{"init_std_o": 0.0115, "learning_rate": 0.00425, "final_lr_fraction": 0.1}
Each number is 500 + 40 x the weight over its row's rms, rounded and kept within 0 to 999. Layers, rows and columns count from 0. Numbers have three digits each. The size before them is the row's rms in percent of the matrix's.

# layer 8 MLP up, 256x64, rms 0.0922, rows 184-255, columns 32-63
118:542507456477402548506574536479461492478447497506545601508487455456536530525517495535488564478471
104:474467437457524462515492457521525462482487484535573435470406508555535513520546470525547473540462
103:491522501477484462409525512436495514477465548415467467510565445548428518558512546532512501519527
115:511422510522543531425503511483515588533457514490536474576507542499487524457487483571490557431529
089:580552472430511477482478524461462518422514566474497541474525493468536525443516507493504504483476
099:577479516511498511512527513428447488543525611472509445586523494453525542560440448460536513454522
091:442487528526462496458534439465501460560490491583491486485525581629508505519497497483453524540520
103:538412495457521435443485537498474493525522498426563489483467545483492429561540480483501551504546
094:581535572516574503549501480470467505445507446479517523504507531486496563476395452506445535387421
092:449459471544401490512510539519497511515466550467566481537478497519550585501492470462473506501596
108:535509549557521506541504495495474504502503497570479522431481489604542482557489465526523567447466
121:467511555519565472531479514527467511499525419528486399438525492487478482555474542412440534550506
099:519498486564466458574455469496532537466526521479552433525482527567444464541512526434503543495485
096:515459449504467435471455467442523551495423479497568460515587494551490444450510480501481489513517
101:482426441512551469492476436489535558508535427481457473526507539553493518482487451569524451489480
086:499463480500433437465583529525516445550469433467504442566577494465487511494551545487418539590505
108:516470489569521483460495494524567462429453531435561453564575498487480474475470478507504517495512
102:484474541482464548513513524546557434507526462450464435501475476492487581423541481540545581562462
098:565510479508558502454419552536462517533515535495544464499496504495409501544424530545522565504508
102:470586519584452503477524490477530501440541464487499487469556472520455486500484498573497456545458
091:511469440499524472387537489517481539530477546484483491557477440479477495540593508451507588502481
083:466482499497471467474471494477483465415471500558491487506526457506487462498633495482435457504568
121:489518479494474512571483460465556407479438483522553565450518505551492571566410495498499486536596
109:487520521503535513421485430500521567482536498541511460478505443481413582458512521469572581525572
106:498458530535580435512493573496498444520512462504517490562476479491498493494531511525504486516549
097:499516441482585562496511482538525452454428481533451564510505523529449535497495493514514542528531
111:523467474427496474502542494436506452549486548530499472491484471563494564420516504527472549557457
097:476503504519487513471430522533506508572462540546492513516502532432522580487504481493475499530497
099:541482532495511568541491538440395523486483449564479526497565534489512568485471462522460516434433
107:505476520514508446453515511466451488496504437487426522544508525479432516533516478475526408576508
128:563531611459512541552537574545544470479482483511527507491501485491479534470509416516423466508527
111:457534505553505496467548453487492513501513474490575498548480525448494484459485484500511460534418
093:543479584519535564490423507520484489484479541514594403508520493496551548542491456526463500485509
106:542523546486547492486531580545421458566576477476512482518512508538440561437431452443464482537488
110:523547508548532561497528543527490533471536489524527488455441457543547581456414522500532528554474
088:518510540474530564467554460471427517513452482493501487448556441440514467498473526485456502470498
113:480504497506488510430511519475478541432504453509481560494434570565534450555528527459456513452564
100:477458526535499575478504457584551479559489495532565555484541584514462500487521398482506528504416
107:542532593535513422572519438469418494477498470520562534529527565474518457543482500479523517524603
097:433507501503476514440489533458504530461531556504493492442488514450526451476567498526485547484442
096:490478571571545456522536473482480520385549483497527507471571494513542472506503484473468495500597
095:448468475519424495531556531456573419481432521516522515498502488453503495439521520547456498490467
110:545486512487551524481550550493478584500486497468471466440451459506578517493445508491526503450466
122:442487507486499528491545543526573509457536510514495488484454464481573448437568448566514472479521
116:519445540524504482493547491528527493430488511507568473460455458482489504509509491497600621508536
096:450539451522502579521488481472554423579489494436502459461534494470510542470409486559507512461541
085:414483406515519572543471500473437497530432501558473537488457534510539527480444464478473474444473
092:544507448502499436521539505481479490557429483533568536458525489555520450514449536497471491514517
091:467489416494528503539428485526520463436548493462525471469516496531515521461460441446482518488512
104:465584549503525445484523516484446553496574462535505515552485480482528547471496506514457459506509
104:503496512524435558517493502464514514512467476469459567446510565492544522463506473479395451526531
110:544481503577556393524558520485482535485526495469540520480574582492467474489572510550458451580540
100:396537507488490509515508508436512493489527512581493522480485483496477452539573516478448491578536
090:514525529502455477492559462463432452488507537470538516516506547463512497456551509503422568480534
100:495524505574539511498494577487505473436556411613551489516517492513454490477496471463502447491494
089:452460506452500492536489545517514436426507423471566518524419506510442509468454522393454537501533
093:473450499444474509476527458414539533450483550533464473447450562543526573604408510506532503534431
121:534459495510502510531543499549517568433480579462526457502592567485513535549445468520547516483558
113:503494550616451486459503610507495550532520485454501462507514513473475555491553505487443545541545
111:466508516514428482546513524493437492501478450494458500425548511487573501493487494506486491558543
090:512474493455482536505549496448466508537450499489563522516477463526403536512520406479550543469558
089:521484465537564478460487585450481540495457470470547488503527445493498483498541564498521501505463
113:479491561543414515538528494462524437533466499519454462485504541534370445444505562516447492552500
102:485555487533475465507494570566557454461441543500481464493550486490515529477522540516483543553558
110:449528451459529510458473485451496515432515448480423499562470544472466491544482437486496486554485
113:439529519506473449482570498550526553497471442444481488489479467493403536517450525481500520579490
085:534486465488437521500556501507524466412442521424519488543475529536497415529490508535406506500474
054:574474494500516385468514475541507506464459485475505504542508468464432492573514528508503522507507
093:458538493539456473479487453466444467466510549443464532505459530470506481470570503512478429523473
089:490496471540521532421554521471496400555540488601524485495454476468441532499467485452516460548484
103:480433467476468434490490407465511547537439489527539502467506477521503500416497453463553562522491
099:538467630507508438519533473429509527471447499472548541505524532564475490548541511458461480485501
# layer 8 MLP down (transposed), 256x64, rms 0.0891, rows 184-255, columns 32-63
107:443461514581504514478572586505460490515500587474540520536526483478471517491506509471565511486518
116:486534477568521553480467529531476461481451559534445574399495506509546515561486524577561475548428
112:481449497531497522450470452486596435479466518504481483551538509500474493496468508501457489481539
115:472457584504541504472522467501503550542479513539487499527517544596491550483503533503505515455473
095:459491518511526570519467502555540473494543461439478563517495471500486451505548521514564439502471
096:471542522498505464511509510573598512489457473473427517488509545504479409514614549509468478518530
098:449473525509500438479514533449498554486499519528463464517515541500482562437522486567530521489471
105:526509494491508522543529571562562531445522521459498526515458559509533528510572482414530529531509
085:448495511520527470510518564558460485522530556551495484436511460582469450496556526442482547534530
104:458518478518491476450504507418513503433497489529521510442529475617472496526518484472511468450474
112:525502514525454486404554574551552517461519506510493473502507470481527469561501521578455490563437
103:519486452529453552547451502466543451465488514522526510527481522533548494441526494535550443507580
096:502497460408506553443504505496505525500473521596507527421495458426550539540477470516510503490531
088:517540498433500508490540557588496526537470526521506457520402446357518517562499453494532505502459
093:455479502496470538488525458532507489518466509539478457519512440446485413491473472462512418467501
101:456489469508449422449534556463393460533546422451483471509550524516451510478488516499552555556478
100:525502522515410535480523471484517531546499515506431505438477482388496502518578488527442545524533
103:520470431532485462482535582511444460538533547537370463515531464458509473481547435458451494419517
097:513499466526451580473525550495497531446471461497579534587497501521526461480478537497519460539465
089:494474505428512541456513486484464538516481567513501533535561494416508493571598531454502539495472
104:547420531502526423474430501571544522505460484489534406565525509439523512558475491484463580471525
086:510499532468452504475520472514444531519464524522506474514471448483529470546515502462444464450465
115:524559500504550513542518577498470449525503506520479557481520498538461544549464473460488423488541
097:438522479518475499565437502502450451483500426538543512525536507498468463559561486477489451451430
091:496551474488450544507516377493453610516475513473478531452508501533498512475482442462473521506497
097:492429512401507452491518530481492526441463494504423472474530553500550492475473459469523497535451
109:566465530488484533470487547535506492526525525437493465578493528577559469490519588528489525468523
123:488589435520461518449506472505507487456438483535533494437520501575473513528492568510489452566533
107:475494472529474497495446494507565401443502535534469506525588491489465466505463483462522519501513
100:500519546423471443507538447546500546460490466533526527537487446513523544477499515508549537477490
117:569506512543506492476436480503434526511484531495556477528445527516512488497579529527550488464510
113:465521498495560533512503580535519485491491477517461546433457500484519539491545481475479496469561
097:508499416486531470548461508428503465562561546489500512534435486512508555469488498457532553432478
112:458488492506535493485469472429521445511507478551565495495465470473565484491546531515611532431499
126:521474450497540492525485560474553545575492469564529521475470560461539582476542425558526495479517
083:378529514539498517500512568592557479531553488517474477524457540582478490491427492464520473526540
101:507452454478435509513465489487509560531452481501470544528535461425521453546587514465518472522495
091:514473409448428461528470458436457469540554520430434458450481489508456491452491529493485508488462
079:440457467499509551425489500526575497540473546473474477462507469518558505448514500517468520477475
102:480511523516502492483495548469520490491569512379484487497464508410469421548566447442482508572499
096:556550430525491506429447487522507526453541505447489452580504485534520446533420445462469540490454
096:490458518540463519558501553453508450551571499470464535553463556551497516526558543481544460526525
127:563526491509448520495441487519475517514491544481533481487425478528526533465480508578516489484511
117:486536541481609441501500485551516562482529518542472479482580492508470527456542489511462529502485
106:452453528466517486516513463458480530499457530495476485495393542542476534527545474501473528423416
088:540546445497519525526473583504422561485547474515498478530462445502465444568560433486568487530496
085:499538436538542445487504476417537489476466433557437454554567469499520498517444534508495534445489
106:630551451384447480534558445504492455494492459545483476530436481474503534492479449512435547481463
084:501479510581481421470558474444500563499442511533454519531462470444527519544527526502496535501503
103:425530442464488507500468472518491422535511579511483510533473465449454456540487500511537536449488
098:548489492525487444529490544577479487561490512463544460518498404438506521501433425548550452509418
101:498468437444431467497582529545540426508521519497493461484471507453517451506488563512516464524453
105:506538556506553433534518499473519509541488495522468444450453446500438540463548488454493479497522
092:442558510524482527480519509488532455491486452533490501538514471531479510553567460507543437470429
088:529480419449479535482534472578474479518509536456534495498557517508529550498532496464527607520522
105:491431445472482464531510486483535493487472501544519595487488532487438587492455540555481465453522
102:549534486516491478472559443537558513516563513474518588545507491585505459494473543535497455458486
110:491495483530537469527516463500500516507492474514511461472546412654521497485484490504524451498531
101:420491510521566513468510442522568433520515509460483534514520509483478552559422511543489467514542
113:481502575469521547523438501504433500548491511534428518476472509463505483533572392520469557507494
092:473511530490508528555519566513477525515545521491490448460486507500521459551561438470509494584544
089:510536531487491524475525491557523495536520440440458537550449451583507497493492490503466482392420
100:501475502453526497530510507515493540549555549588520469489441446421526524529483450524513467430481
119:483492494471529496422556495527517428427445527511547455488457448550487538504517531474539572507498
102:530428446536469488499514454492483541563528524485550503488506455513563459436541563478531507519522
113:548464467509506447465519548415482451539488495516478504524515518558480404465530559514547486508516
107:610456516478495569490539487505479532475490484473564485473523534512460489518420509556411540488531
066:528521507530520504518435531499487496472521538518448468520445515565583463485476517501547535569532
100:479568589447472464463515502523451477503454548536436469479475457562479511458486475525453533462503
089:463528501506541473596428471506539458478534465479493576462505441536569463514490535575459550419497
105:495512457491509549460486487492544488454489529418491480503514528482530526564423554442477410425462
084:508546418454516469503489534480500521525504475493499478509534459429477458529481500527532454438504